Weights of a small GPT-style language model, trained from scratch on English Wikipedia: normalized values.
Each number is 128 + 32 x the weight over its row's rms, rounded and kept within 0 to 255. Layers, rows and columns count from 0. Numbers have three digits each. The size before them is the row's rms in percent of the matrix's.

# q: layer 11 attention query, 256x256, rms 0.188, rows 234-255, columns 0-255
# k: layer 11 attention key, 256x256, rms 0.179, rows 234-255, columns 0-255
# v: layer 11 attention value, 256x256, rms 0.19, rows 128-132, columns 0-255
# o: layer 11 attention output (transposed), 256x256, rms 0.168, rows 128-132, columns 0-255
q234 098:121087136102121140099148122145103198117128145153136104120118062152100131113139134061135118114145104116177129093052166097136226170128127084120143178128169104115133110151087147141112112170119112149201130159122143169157126149102127175195120105149218158139095143126144083088102105095172162188165096103126167109091150169153133125106120138124129116173110139111137096150094133145064088137144206061171169118119115113127162150199145112127160100144111155123122148152131219088148128126104105116087139145157118099075101124080124118177148168148102183114137163155102095184101113135118141145152096181124148184103183196109111202178092047109113141113121153097176098099137089181089132149105144102118143135095083117076089100159102113110161145121108054098174134136137120136093148104079088
k234 109:145132124100052152123111149139084213091137138084093119118143110100110144149132063079128102180116091089138158146107140148138180112118168109138206164098134132123146142123074122091116143186105105087126138139115150123118164084142125144130170121113188112107125126130159138080141093171136130155114121104142180132105139098115120098105107140121126061170143153157178184146084196162072130149136170116190190129137174148102116161149089137152153125104154185105121084088106182080144147150109183094094153143122060128109093193135118099160176167219116155157139130177138062162064060149135153183107114115079123151102144173100104152189126087115101100142112163093097123068118106141105135122113097130145171127178123125121095086096149141137111138123056084185133120125146085182048147106102125
q235 102:070166163081054131120149143111139112107162151161185148160176141087179123112130064094124083088133139142076124128162136109139119157202163158077096100153091080140110185160126128127143153115153142118091087142119102153102175177088126154133116153182098120154112090114102164169123164116141096100114103135132129095087116143183110182123005144118161104088155113153144120131120139125154138109096127148181078115131126161143083167094083150151165113082085131120131116122114054108164102097089150124145087162095106136081163089143180176128128125125090129102147105110080151164139168139159098095090121132080152097091127153189106198137121040086095167160101172171113178078127142090157114118116117082124103114105116126153136113195140117114181154140080090158134139031140095102143155112128076
k235 103:096145160095103159149084108121161123144170147139172137105177152048085122122150099098117136097094150150134159130156176126123148154159115100132160129152072113112169186142159157105125168134083147134193108139130115176101127160077164161103123137178095086123102082139168158196103161093156142109155119104162110112157139123147131197119088164163212098110170108149155157158102109109157123152106113116120116157144136173090149146108097163158164096092046115090161134142171098094144115120104124172138130078126145174127094106146103151076100112090092116143123142223080218099129121169201132082095078131096105089130088134153119170143084104146145182149145104141087122055117119095166143163055132153128102155104129121141190159096101154188165126122103154170137088103160139078193100095162082
q236 114:138135140188172120144197150110126125143133155204121164146123068110170124058116152109180158130139141091107092116073159121106132094140153127104043105083142104044093105108151130114073122108104160140121067107151185096075177095182095122140122126132185144127169104106097152128113154147105108124092128165164104134097137101068082142141138184157139144090138145172093074096161131118120106124083124133115131113124104104143099141150137102075120127084120084158065142103157129128083033155148164142135118144156128103154124179098115160090150114116142143149087141110062125092118188166166115172128123120125091182167103070170136099094143093135127135133098137195158168085135144149135190104145130121137095135142165124160219172129129068163128138120150147231092119135155112123135207140111073
k236 115:162125068127164137114123138156092104120200099155048125080122085096082076084140162130138125063150138160120082149093126061140115111102133121204130134078139114128168116089127173145123058188137083145116113112124122135135167123130060115066171183091135102125175111151104156096146142161075051136134118141098190195134155117109113160179093184161183108114133129154113120120164142148114149117152140139076104100124132089150118171089148094166137107120091150035115141126185124113073088164125145142131132119154130126121137139080112080109136182123121113149155063166087116130129187166127174135074138107131152164141125156107121154148110132137154162134139145211161117185154160091115181132125046141139082166121177095164191152108116130106134173071167131097116142132176168108179145129123157
q237 100:140140150125127116130103162099147145111174110154090142176192125160118204136098105135156109150130068046126067133085102114130129119164103123113102167124148129106066134188112181160139152167140139128176134133113137106161154088070105114144072103142161148159129053143106164063066057095097191165106193123157145169113169142154115173152152192100116112128121144119138122101174100122117122167084172121147126128127143108119141073162138140145214074140145163158134109129110158154147182147119106114133107170070140175107153164058154104143138159160150129133115135170126181127128127167095065107138167151128120155147163128132139135129143172161077091110128109119230086127147120132098092092075075116066163128142089141113131162122143177149139142149118062133085098146154079154064090133053133
k237 110:119141159162097124146159085133143123112134161076151110169165152117145183127135153184133165136148091096116138154064145139152151076139176108096144156112072178072126181132079120150136160177163134191137145134114149097133165117149100102084105155159163128096086098099101168083121098125070155106086181094118139161147139133110157179148115218123117073116072153107121171155148183121121093092106117147109150158044188133105104090127101178147155157151123120151062128149128131084142179148124086118158116187143112134140114121071171093129116151154114098122149153168154155068103155157084100165133136131099143146133113155086127171196155132061089133154169124168207036119112141149117091119109058168114151085144139132093126137074160112151162161100135058145103191107139103141062132137102117
q238 103:163108126234149173205195150172165096132079164130132139127181146155087138123105167148119113102113121156157162109134119102197028179168142100137150173137131131097111110112071077127086087089195162086170149159062106154156141169158126121103137116120128145103128139081096149129171098142112077155136084139064208144105125118174119112172135094106137169067152078109135126182110150141094123092133118130097152089094074122127099129093186176128136102105093146134100114148188106141128119111056097093121137118117118100141085061159178135099128157178104134125084122123112137128128126104150075088154113113117096168161139122096101142165131097113145188143109159169093114094120093168156092115120094122144070162135102124156115136106209092171110063088128165111127114142085133135166143123097167
k238 115:124148116152134139198139125154193047115073125138137158139129160139078146139130207163103084156136129093162119139145121159208093195134079137154062150102141153135131145120073095132099110145112150158134154175110134151099083121148107111121164116174111152147085168134087088168111113106181141137095088118089123126114169090151124100109102121170142089044092158080109149109113168187101152126141161158120214142118143152126172134112088150106168129134126071124105137092078212137181184090110112211125112095208150092156062130082159114138148099120085083116162170087112124124143134118164158115080100144128181123134138103097110150146133086135144070109081075125110143092142125133143119096108131150160083119148127131159104140136062117187116133121054163175143153132130139108121160150075187
q239 093:097094112094124070129146136082117121133119167131086106094135151044111152100131071095175113108139076114155205124137173134099140100119123133162080185123122136033099083191173175129119106151091118098137073109158149167152125112061114080154100128115090080179168103166142146170109093148095143154168068195139117134130095145101140194127130130135101125181093138123140088097148122146131142170212158082148082174058129176118119116131063123115122093115181176154144132146178096173122104131137090106113136172076143070153136128117144124101172210123064167090126110080120105157138134117103074153105069109160128077147140210185093186178078139134142126143134111109160094115118105110105100123143100142114132147160139114135127109159147129151124108092139097133197163097131105112133119153123126
k239 095:077086132069108101138161138082148134114095166130134131113115120118078114101175070084144086136163135077115146085147134148080135118133121144122125127148100171070148075168131150161152125157146118143125088112123092123127146099090148184083099155144083086172131139163151105142113105173141184131213076095170111158164093114136126223085148160068135075160092105085128143146155186154147118135177129128126078140100083143143107110119122162089151104169169175118088088112106118096149149159097093130139187187085104142119150140121128121063178097170070143078119052155130113079121123157143119142062072149167081106129148212160084179139163142118135117151163140167156085096159112126088108139136124081206120106126131184148145152112108109173082099162164109124143143116153121171126167110064109
q240 092:141090159098102103123075145112142141119131103120133198042115159144144220118132102091090184120148106096182114146090108054098116096186080149189116100145080128154117100174152148114119091154116148167102135200147152138047097112091119089204158113166189134160126179166125126153106112077172083113124155118145146120133117050062071153063149136128121088178108096117090133160145105144163132137175131124123146132105120118132131122106128147156154151133116166171148083141109154118122059150139139143124141126145155155155093127147103132186170151078118111151149169171121147145205099070089169176107086112123131113126137147085098116147125113107144061133137130136117126142169178095114120164121178166139180205161121119138115138150128139093128142066107069163155132114157154168165183115195102
k240 104:186048140117057117108088165093116148063155125129149168108081108093128135145161074152181164070114173210168135154099157107084135069120119133138151106093087174166155143037158129105101065127165080127147127155127079135142135094153089102156115117148172167120109072187145118130137162164114129117168184139140105138125105140075068192120156160138109094140163094186140079158128124122180170093175112121127090104073127109112087105094142117178119138104096162173148108162112145127104061155131128048123164164106121145173132128151110100146107153136180109109141166146113125178175133070098218206134079122130146114105142139110151134135143099133154066127134147146107161132057152155116121103119162120112180142076083155105159126110122110140126127116113118137114097088118116168192133131160145
q241 108:195131148144177102118105116176187092043118156127146164160114094140089111115104156148165128116096135154134141090101110083164153128143134109193111150073167190105132099149141195098137051142120113119131076120135150118107126144104138109106099158138119103073190144057072117161150099066139133139152130137115103137102137084083117114130155125104180137148173083106074111109119100144080115134121149138095074153094091098094149145121133081154132077129059122164095148165154101183116097152122143094096101036050108154074116169097145122144097125110119058126103187101148136119145113118211064097125130187137153105143120174222193135064109158153161114130114159176201161141142131136115145085152155119123103151151113159133171094100173156156126102120092103142120123074146146135134109133127125
k241 101:120181075095152128114119103132149115061154171090158145179106093098118180110113187116097116117096107164165101106135113096137181118091106142150101082097162090156107151103192222142123109127135165153092058105098112088122152120150074158110110184125120145097146122073079095079118072160179122132170099099104120162114177082051124081086080188071116101143111061117114123103113176130122109097160154137092184126142097111103182112076105098083116089140088117126112132188135219154124114167119116142121082080113136173114112106103163071110086095152125127185119153130140108146150116183183108132121142185150142130189123151093193163111140198134140131139126174132170166100141105110127190101151193135176106105112148118112139087133126119145113121129147076086140140113151096135130136097127159
q242 124:121116111099172175133126152117161125136135184069164122159142069120134154108116160091106132162089121087151102178139191096079128144141137167132106190108129144093110148121085069146158160102143134164170115096147111133104129098086112132100162184129166152128092166127137123106141172072084099111133066112161078089106102156150161166153116159115088105168079131118054088080081167149087085142089128165119161149198080091107143162157090082130138156134113144149095176118130128104137152156136154151134067191134129170067123183122141128129103137135183100149176141104086053121143093140078151159071125101154156129130197133166131106114085078159120141087154202116132184119119060139150132158142170113124202093183096123106182109105123114171067181138119091139150129149108120119117120129136042
k242 123:138135146126082131144098159114153177106042150029071127123176152143113206118142083132104131181108061100157169175176195156119117183147121182097113161145132133110132149166110103137104180115130121129106072077158117115186120110107106136101117125130130115107097103117106101136147172148127116091113041091160132122150100150133165123141147179122108135205140165194143137150083113129137141128100141162190146146186102107125117146149034092107133157124157160093166099127121133143158171066135167131105112137114118237138150140149133143109103086080188110165128153146139106098117132160098114092111101086135111146129150122153110104121156088116158091078122180133067141086128121119159138153127145093154233125162092164144147071106108127148141139203134153133150098163102085127137112140139056
q243 101:095124116141100131161169123098092167153126098081139095113115117144140132143176115175127103206177113160153143123113108100183112114083109075160141113118147085118139101141167118114140110120036142162067109129157125154153144145114135106124147133086133142096086131075169094126056101090136128123113113148154118167167154176161109136040132169154148143170090113106186139180160108090194100177171130077079147170147097153153099127110051130095112123098167139187090143174138117123139140110096102127123114198162178077116102165173118150111108147118131060108156097105134161156058160092146079092135077153146121074085091157100056063192142152115158137130137109085123154096146147052187129170125104135152150123093154085128124123143086122117125061163154169125155174160117114158094124108078103
k243 115:088144086120163130115132076088159147149098112101116138120136145168137140180212092092167137153128127118168195076138088149157092148077131100158178130102079119195104152098133134096069114114130127131044117117084090153102141145065114169130135128085055131108136128087151148164059138148153116156165123150149088155132176161155127110094108119141161189128139151044149140133149115108121104171143110128134139197150065185140124161154115163131125124131133138162129108105117141126103110108145139141121106153156095116092076157154115150120171112161123090103155096144123109173096053128093117151163120142091200152046108146142106079130081144144152136143058188063110130140120075120117100199099117148103138107187126186187111134103066093149091111123048122167152146139164086101147120153076084
q244 106:032136107118137078130045084117134131105161097136074088159172107113118093136132100144157075156126103109115140062116128090162050118149115073124131086201156129157160134173083143142136152154142096138066071112169160161093086109148130173165107151121173169099141083157122138072131155178087138148140111127092149138096123070137069112080133196108064137071131120076061115120094132164154143141117135130116089125121099105165147050091115170168149099141088182089113127137163133194096052167093128110106105120042092175119133100081169122151135122101182170164089174118138172148110155170085093092118099155127115107150152107126107137163148115118155092118139110133170136098144141119103115133153067121098188122093089124168145131108116078096147116116105134105135105117128121153156127103193130
k244 109:062159125121125084111156152110165121102144091156135133137159153111185156126160136177173121193086110133141145101118169130152095131099120128080168114137141147127167147067102127172157117194196150144095160114193137153089109124191112106118102107161157138109079121140138142139077151162117104115148157067101143146146126042128111156106140149121131050099131093131115136209079132148079113161106129044120152098153125129140125098054148115126121065100126156095136142105137138183114137195110084176133136139057083129146146121112213133174105088074148108135125191146137082133131129131130111073160126173073093103132077075145078144124118112116126060181134094155121076110107106151130157141161057107141108141092141105173152139123090154157138149157130157104223069140107077143140113113160145
q245 100:176108109121148124126121128171102084144189127066090113125160075148063160162169146128084124081122107208145095142099170135136136139139162113121151153113135124190132124079114145110116111149118148131165111146135138086122144161126164081092126119122084126177164193152131156121131131107139029079080093177112134131092059173114077118154147112114164114157152125110098168125079080150142105143134090073136093137159206166162103084167141119132095148117126141081114124087186102129137131151099080139080127109154139138135188166131167130172156082133108147144130167153159088126192055159095084107153114139129179126081175151113093143056115135130128166130118056078161140169124020172117117139183119154119091135087129167165093144147110137150149148082149105142130112146057121095095101137080179
k245 100:163075145110145089125073155122129127168119141113086135154202100147129155137126091141107130123154112159106203123155160132150150159113121129132134159118154108134163022139094149171157131081169092139133096094097090052106172144154165130108132133116080120172130159158185122169138104082127085115097028147102116144158111116137128034082155121113099140138144184117137136109084088141185112155131110079137103179145223185123134081178087117108110199130164127144159107117138123109133119125097176103096166107146136132181184143120137042165177123149156158149135100111122118127150102147126141114146175164188113066135144148134136117141121191114101121140100067157137172162146107150131203127160138116146118135104106193119085170182155154154136206114169108170139142152086106151124138112125179
q246 092:096139148101088140119179124122116096106096133099121123069084129152184133136089095114101144140144090150100131141129122143178131142101091089134151119184168158116131138126169121148103119134149124095196103143115095147206104127063116058113125076148136130170125127172101142087133115170138164096152118162113161115104112080095088105117144087074136087192168068088142159191080088116110102152116122156098153123061127140161132129051123141203113111203155173152089070143134144134151175106123128113160141187126059116072131126091176087111103088162132144076132126100136146158190200169126145119122150137094128147165161140097149119122203110118144143102117133092134103142094125141107052214112155120122185093175156174113192125079118126161096146116142122129157131107092226101146124097109159
k246 099:151097129128100100137158092096104156100080167107140069095061110193130112181088106119109135107082149129091120131162105111159157119082086170098133132179141107106077133079159171172133133070189138130166143152134130109133133096065135112118130081156127148163096172172124115112152166096118141082127112124107171112163103082102154086134111071094105114094178072111094136125099094124064010152107125122087075109079103173142101142105099131132093119183095126140108089174113128127188195125098117162084114192120104091104122076115114131092112088182133156084142150133136120131102198147067097155147111195068150123130144119110134164075135076103076125156111139053120136129073075124099066166184133128092143111158124150141147125122125125140100125115152138167165135148130200090133139143091092
q247 116:187087086103102117118141138138095067151093114128109080130124074091161111148143153120112111145069136099171148125134097144159137165151122111199096197128112156112116080106092074171155172102127072107126117133147103132050106128126137131142166117134074088157092106093065071174146077140081122078095113075150106159121096187197128152143111119076084117152134151206119132066124090129121164119106183104127130090133155098128041142138063155094145109123146174127131123108143104110084131087151124111129150165121070136132169173109141157134115142107125096119156137072104099091198160100112139131091113123129106183110191089143128138075150135091024107130185081115163102107101104133165118099100117150128070099133120112141120123058067119113111094149132174138157142052132153163098132105167127
k247 104:165168177128119155107139126092101068165054162146157095152157123140137141128138191147052132084112114114185146141097093143150104149171090161173136167107119085115101138133101139110140151107094168189142142088113113084160101095058159175077112122098093117196080124142050142161120098175077169104127098108152120119125122130156125159132131126085104155109137065144111123122122103136140171114144059165122121122162129125148116126127092154104149114142179167104172130103127165160195144075101057208130073091121176115064168111147081097109113078095083116157099113133142150073130140070090172068104118147088144144147124155158115153057136160108062174148121116135134086071090063165177096090105115149109101096113126125131147173119139137112105141098164203186133115141125097089157151122131134
q248 101:118120086125113076089099105137131069065101133111127130059122144140086122105149096087135143100105096140123137150118087065180205120101193163215096149157039137099113100157141182158160133152127078119106172105126121163073107119155116171179151065099127088125139101140097119114092139149116141100096156169120129133149147169132114128049108116130146148144115082086133150148113140103177125078173176077124073087095052124127149148071122180073136079127147115190150124105103067131161120121141166118134046101130111095163113119145157082111142086118171098136143123087143161129123194093131124130150148103183098124122111125097167106176129060131126097098120176132087141112169130086114168158107152063122150205128173106171141142127112095138098146114070115082106127134110132149109061139150090
k248 103:094088110117098138110077134112167154141116144062163143103091145127104136150158138094108157096094136108158118124127121086095172065121185176172117163158148114124095149108140217192166185137094116128109135110128113156118099110161162143168115108107109103092132104077107145122066135175108086108102202199131126136116153154116093114119076085136141117149115105117128129106124144176146114090159136085139091095130086163100159082107122161081109084112152060157112123138104101147153139165150129190106035163110147121155084077187121166091148088190190104135087136114122132126182163135132105191204079132143115092145115116099145111144123086132186101141156144104091093100074142116118108130087180063114156163171116090132067149110165114201148117155074128091156085151171200144137098167129112
q249 102:096151112079145162143142085098106146135211184126148095150158081145088189105161108147162090163158050126148151158126153141139046149168120164150118145091123128088119104099142102140123118137155157178139134066173161096164119148000126125116144177112137130137148100128152157060117154165105158172119139111083092151078055126142172122130125119152108095113094149173120128099160148172101114128067161082107091146093142110111164057136116131131102175084174134118128097158118127139148182121109092104118173134161186135122137148102143120099156133145087173118114120126155106079126088125059063112121106088123116138099153108084124143163101103128161157087131142090120102096134069125123156145112091093178097122150156077068099140141132214116156163148138112171144176108186119119071089120165181
k249 110:104148119130135112139078126156115137135144148151140077092162088118050173146177123122203096197160099097097108152112140124154085175154128098167118121096085129115105139138123070121123123125107158124138121093120141130150138128108110144155123127102103154100167088173110113149137109121111188178133088129106071129116044139133168092145217177106092135199055188147095186159200100156091151126122144072119132080094131114078098053144150203130155161124153163113073090158134140132104169083092119109127106147126151132104158161098157122105137119142125134120097158119205114061094102120068126098136110086107061187100173162105149161119156106098137142090140100115158075149128109144155157139144120109212098129130160115115140135136135144166113153174206154164109157101173108164091138160055109
q250 116:046125148022139112000064052120111140141106144136130094133095072125127123146118164102073080137123070124085109193120114144107233157134151138169179143107127152135140123100117156142148118097099097139128100137123131121089156111128126157072143119148119065131101138110120081171180132114135169127160080121200106137110124176159166138095061132113116074154077086119158126061074103094122106144116176077167094207093151123103137108174105138110127122151098106087145139105152082090113092143134128133167126082147124122071167154105114164151138138129139118129138106165117095120103125148111105150163141138114145118160162079187147113135170144134077156106101126148172108124107067160122130097147193160148153111127135110138105156126045129137106186133084141147139144107147092120131083154088119
k250 107:037114212133105111102078131121036178101145174130143088104171112090184161155073103160095124168161097112129121216085161076121132064194185123131158148145204121102129121123124096151155149060143088136158119124076175073055100122160125159111079117140148090131125138099138100074140103154113133127153072143149092131123152120081133122146087076125098091156137112136182127109106105142089134142140124041122110108153124096117100113104172159095155162106115135159151143113130040136134153161092092130105141125133100075088108181136135134148135108141133116145094098135178164057116151119145122154162128159119103079145167085142131037092163156160114182129120111147127087055118103139126108097113121121147140117195159144076128140133178142132100161121108071146131110119128125158075111121100133
q251 098:118141147119125128105136092128160135146132058078125070129126116151181103128096122106102095092135174075074129138072148091196108120110145104104194163098102113118141127115186160112191141139149146134074111114102129130128101150126128181111137137090159152126165170113113149093125104124083134116152082143089129144155126159139151127141081084161094111165117146143115153152116104111112073151154142130100052134162157120118139148117162086120117086174072159092128159139174117139065133159140116095157083162166132115153150082033118097098163078141157142157069163180090113167169099183142091150145113144162163128150141137155104208116147069139145052151121136169163149189089134162115076132126076140071141140111139165069111150134127229108145179137103152061120169069169161180132109197110115
k251 103:118131129149071133109111092127152143144170136070121070187103117121125150137074115127125160129093160119095160196107132133168097151100180125057175178144084145141177143125156129167175177021161129186128119124177146106063104104125119129157172063071165135151136160118096165121166081112133150101160166152123149143152113140180182124134069096139117091112131125125152204125127122086092122114128136142114089129174124097117125160118124028122140120187096138086093171098202143163121102122088101142135131125201117169174179083059109119116139064100156118128111096138125114194132100149147082120135108156092132183132113185151098173145107132131153113146072057169152098123090102130133109118122089124133167155113173143066153142138140178128139150148100160090112098110158156124078090145121083
q252 113:158134095168071115101131155068128097137036093138108123137203140109137146075111142108163120173123117131103086170185099126110119165180108170097104097088144108134101121110134202084155138153094068176191109074161052170111132112096150093141074174150075117142110123142131138170149095115129125125119150121125079203112104167134154157167149106127100146162088129158145070144146190108091137073154118148089173165156135168093067167107139093162125169084145093152157108041119145115132125133147129094142137140084112108142168149124126099149115136114138114095203070144107121103127178097063126166149122104101116111091130127159159166166072119101085072113142133131107128117096175077149115123132045082086138130128165107091109109135151115111054125146158139154087144071123112116176168103133079
k252 111:094151118158079125133181134079156110141000124086160131161104125160170180170196110182150108208138104078147111089172130169113126171160062195165122140116047095139113146115102136145139163143097182135098128116098117167129151153109149151114148121138141112082092136104124164142143107122146175147138107106136152122099100126176177108097140184121118126108090190120131168188124130112140120090116079199134119190107117124128183165111092182106122137131138116142166128103107151086171128043125144137191122093129155162085122102172149084116104061100129077120121169127124119117060133090077134099122092142109091132140089146120135162188136147115157095111117120166112156128161161113136045119112138108101204145114150110146120109128097089132159090149168154112162144157049127127169169143136084
q253 155:157112172146130123176126150222103061144180109116132137127135167125130122217141153150148143136120164132153150072099132138189105131119099094106088111128136105175132134125063096104127165155144142037092188202091126139128129177184152123143112086060161135145164079126081142082031077153141101143070222142133135113131141101100101104132132163161179166120165140082149129100139149130111145143122103112100082089077160178179172121127152149107127103132120137104149112128150141129120156125110123136106133115159123137158049097150136104107129111069118123107048083175129205182155154128154185061117128093091097093094092118060134125133104182143153123181140105118155104179089160108138124141098100119116106158109133150095081134126178154128171096167125146125162106133103135156107137136085139
k253 122:161150107151079115165205098095096096112110134125097127181123157134050148175146165119153142135076136104135142093122143182156083128163084169149101130130099131175124157144115193088044139178168145128107209103128091152153094136084138099089130085096122080127164130171094184103150066159103118078118197076129092114146152143185105162130131151169152134113107139096139161129106119121134102069114096139091106115108108102145114135119063087173117127120090130082198107068165151082144119021073118151119136116091132145119086122128096110122108109074130120096166110140123129164140109122126177117125128121123204092125140130122147106071152090123094140054057154161125138175151098127094098143111067152062131161124145157101124162104161107084151183126178112160155123123135088109172152149172140
q254 125:156161148166156124105188139068156095114084145190188121117112144096171143042112165106135164138126096077096101166143163130103208114172148110087097118112153158126063123094129156079115103105113131104205067105115108119089225093163107093096128168185113116149141102102128081178188161157141111119154065149180089146100093110209134168119087081163128161106143108166107055114111153102066145138117123152113175132084145127083133149135152089101161148118123086177102131165178111147101074175138125194123144129164097085122139174174097159137104117140139144088149120104084099099136159088134094178152125120131161153150136099183184137156135100117124142136072142137120119075103130111151178154180133122142105111119138111144147142127143108148097140085160179196095150105136124132164144145083093
k254 111:130115208181158161135217154101063069112093120129108153096150120104146159154120083149091116121130176121133097184102119077124145139163193066151113117094125109152167112143147126109109113098076102150094140113099082168123156100133175094114102167170083098089129140120109140140168112097143137135118076109144175138115164142069082152135062154194100182120156141117146091150147143162118140104108089143085131175079152096114142164130150124105177084121140132144151098133112095117112126081160119135103108105178113088134095105097138101159122110127082137068147119065118110112088124089127108101106124104116143085185103073123135137103131132172132208115146122149120162019215149099097141104107131171161116170122077110081159122089106108102159125027153111140097161202106165079143124127162173
q255 121:169138077107151168148100102188099136091113117069074106152146129151109072163163119122134102140091176122135142148156121138073142116122135110165127147138076174121114141139127062162168126137121086158092178175144128103110074154086153133162186136188121112134132149116134130124122161110090131087076144100113137141129146145126142154216153085096121116132118173175114154105117063155147179038097105095142142103145135111152070165141054121113155129122197152077142191105063119096132130142156135151127123098139111194120163089143168122175123108129127107135124157114121189119188112150170093143034111169134194129087221140173099170073094129090094117162170111162134100148177134105124178150069166086079097114137125127130164144135170123082115127142148148090138110130138149124111088096204161
k255 123:164133154115159167130082217138087182127134145119079122141133145131104101076147125102143136120111132118171126167104103056174179059082101130114091155095166191088103131098166094150118086132143145130189136138205157121172168123126108111111119150099157113193076132163133118136156161089081131070079003119113107124110095116110174127148200125113166105143106115163164113096076064134169092145082149134109147128130174093127077159148130077094144123138168121133123160124104088188130137127120144145104038144108092114143149132142118154131072080102124095213104120089074095083157164070157075089096111104142103145132114106146111115087149094127094122160139094120121124143143113095133160133116195103161133143140146092143137129139171101138076111119160182153115098128165160163132074176121101
v128 100:095130158127124117172060178161108192109110181147153147094112138059176133110080177111115103124160103134161123165086140131113059138138160153128075160154106144143168061069092072121102099122164112189170130138166105105134104179124174119066156098150114084183084148136140130140073147094102148080145179106128170156148120094103119130048132140195111150077115112115128115103134077122114171116143142132110099114170141152122136039125144150068145166117125175170121112180186166186154124157123140134108157131143112132148058137116139190099121166064078125108154185119106148145126179090153149114111145137092141130074067139163140102150151113156195119080053061159124145160132154140102157102168099130098153135139180168178113115094124090126089158136152123129089120164110131137122137179161110
o128 092:166174116108048180089082138178136056130120116111135084128119135095149129101148180091066211119147112122162122131127131143168127146144160159173132129113131068147114169127085108139142113117159084172145137188102181112127041171136150118034183174214099151127074105114136136106113155130105146114088115104107147161086120134155167098089125124124126141089156119075127153092102086128099145107149115130125179085143142158143091081160209096131164171093084110088178187149111145162120151132090132203129120142084117091091123177099126120117149119156113176150124100109110176120084119105117119097128111109121111147119119090122122105125077151152173110117145131091061111160134130116099164066169148127129049142132148135172087126144189117102105215105143157097111121086056154102085155137135118
v129 099:164138110179148129110116138137148142061127116066183154106140164132137077185131176139133038154068092144076099175131141160134126125135107102119110122112155133101140117117126102127077126114094162087195135094143099118090108153098226125127107154191096082116100120150145197137116100160092142124139164113108136145157131131126110137126095173131118137114202111131140122161103132053192162117082123140152133107150154092122106114109119135098123163130144118112050105152089162069142139079118172120115089150150104091154119158151115113151201100099184082086126127089127136186172102032109141109109158170145093107081109145141052118121073172045075085145088124111072152128146164140098132149182149103200089149078131098143141143107168125131052153113135150142161107171099123106131127099129100
o129 093:159129116132183167123159076128148061136203182158177186164111164116121082126121118146173116149145091101135157080108137159132099075083119121139134099102181148085167104166095113110139119138104139152101124041087112124142125135140089150142157114144154139203080159136187096120052104190123142137128170056125123108131130163116106119131162165136102155117172165179239104174098099109152113145130131129108171156117096090128092102136129086123121116106132097096102162112093142106134121081083127203112117145189152135103153134055110129132150097142137162155122152163115111194076113121092170108092136140098049190151087071102176133063112115144107163117155200108145143140160137073169179141139128144105054159123105117121089112141114119140100120118109086155135071110135110121073138149105091
v130 097:129150102115164118147172091129135135101084122136117067125145167097072136130163052144137142080171127115170076169112143080079100136100125160121124174163138124156124101119133121136126161128144134113089119144102109154157154099144116078111210165092134165064093100081132098174102115110106124120165108175174088148081157123115134061123072147115057083161106150097158131159115149064115103118156143120132133141167154161135146162078137150119100167167129128106121188134117111165152085158090147132140102070088105128137167122202113115082146145105127167121111156113025163115101118117104082105186131124102113145105146079172180085125149121105107119054119026176152183130102169129144199169170146112185114128084124182133140159118123058128115135162148049106110160129124096100154123170148170
o130 089:164182149105067087099145149056118153163077092187098136147086148066149129120146115159146112095166126118195145181078048108126171104097156111141070194122158078145111075106137140138121133127087149152157063134149147134137134165147112127099167105119108129136118080103178111125113108167117159085139137154128106162081141118112101081162105180081124112098146102104116091180079131122163142171104131158212120101129132092122132107116115092087110150127115099130102099094149136174137159142107126116051157079091168098109093152200143096113093153095116102100135133117065183087078094137085120120159158166147159148103103146132146161139121116155166173086100094125179190156121149076157108109116176081117131168136150140207111107161134099186184174160109113088104209109125140121172158155148158
v131 101:113158188175114194141134150155153151105121046099115118102121138099175035154157165158075102136131100119117122148128108129191156087148147141073099107115137124140181119137113147105143155140125170116122148131149129148147124180153145155163150100129127198112131149103165130112134090107103090121133169166139129141114125172144176109105109132121144130133126121113148151033134192063141121142139119163083106118161144165151151227230147144153114133108148167130120153120083145179151189184090091157180148133148130138090146125097106096122172101133094170107094139080152188165077163085126131146153184074155170134090179109152113097114128126190143149112113101124125129130097113107195084132137140085090225144090071145094131167096109096129111122107138059107093116087170075143078162171134120
o131 092:090109153141132156190104106096137202092092110113098175136155144124150149152097182093146127121172099079128112122094130142139151116079138131035136168125149124106132091155089020179101124123124108134103156130160157106123206189155127143114138153101089182069087117119155131137129124043117118148128152136123098098120136162104119131162079147092100164025113073124112113140090171157157090096159159157114168158184068139100126118200154132121105137141179139083132182072182103145069117167096121124116100111151107172082129121101153165137167196080045110109145122136135091138121152127083108140133149141132120080128159177167113111120128156163128156113150081099135106118093105113139099129105115140129101128208102115100080114129123073144162120111132071042134133152143125101105125175172161
v132 108:063164150144122101179106144109159151138131099057148140072137101144123126131109169124149093145096139103142219117157108115184158181183123112144105115101197213104121066158122113120172134149144108105148127152063138110084104079150174097132109133158071083194127140119160131143071122127147160106171107175119141184168141120154108158121146159120086169150088139148134103117110155140175097119117127136060152171152111085120154105148047089117123119121130126191098154137152146159119080141152130158122078165098088078162162115188118141128117135055104139135191204127153150152089129102135063127133103127135113119186077178122136093149081133155134124170088106101130112138113125158081146061127106105136133135082146067134151103095107185135103110116138193146123132139144133069081053146059140
o132 095:168146140130141109123107134106163064126099140154091157090156062158111152117152113121113106148083104038164190130155144085132139129184103155098166173094179155119096104121118081147154137101037095147193137157177095139193087126161132118118098131134099190166111128140121109139078134069105099118146120113115117136108141147127113124122081054144161150129094108128097112091133112140173101139133157079109154160106137063076109103150114143133121152089107123136160174106097074146170070138098127229072141113123145112108191128131078152100076124187108138122134117102140205111115103099158057166183139136178136094174158171147151126089089120184114191131057127142141140125159100129178162172175133139135165091099133099161181107137096184141123125101122183122122114143146198109119128172127141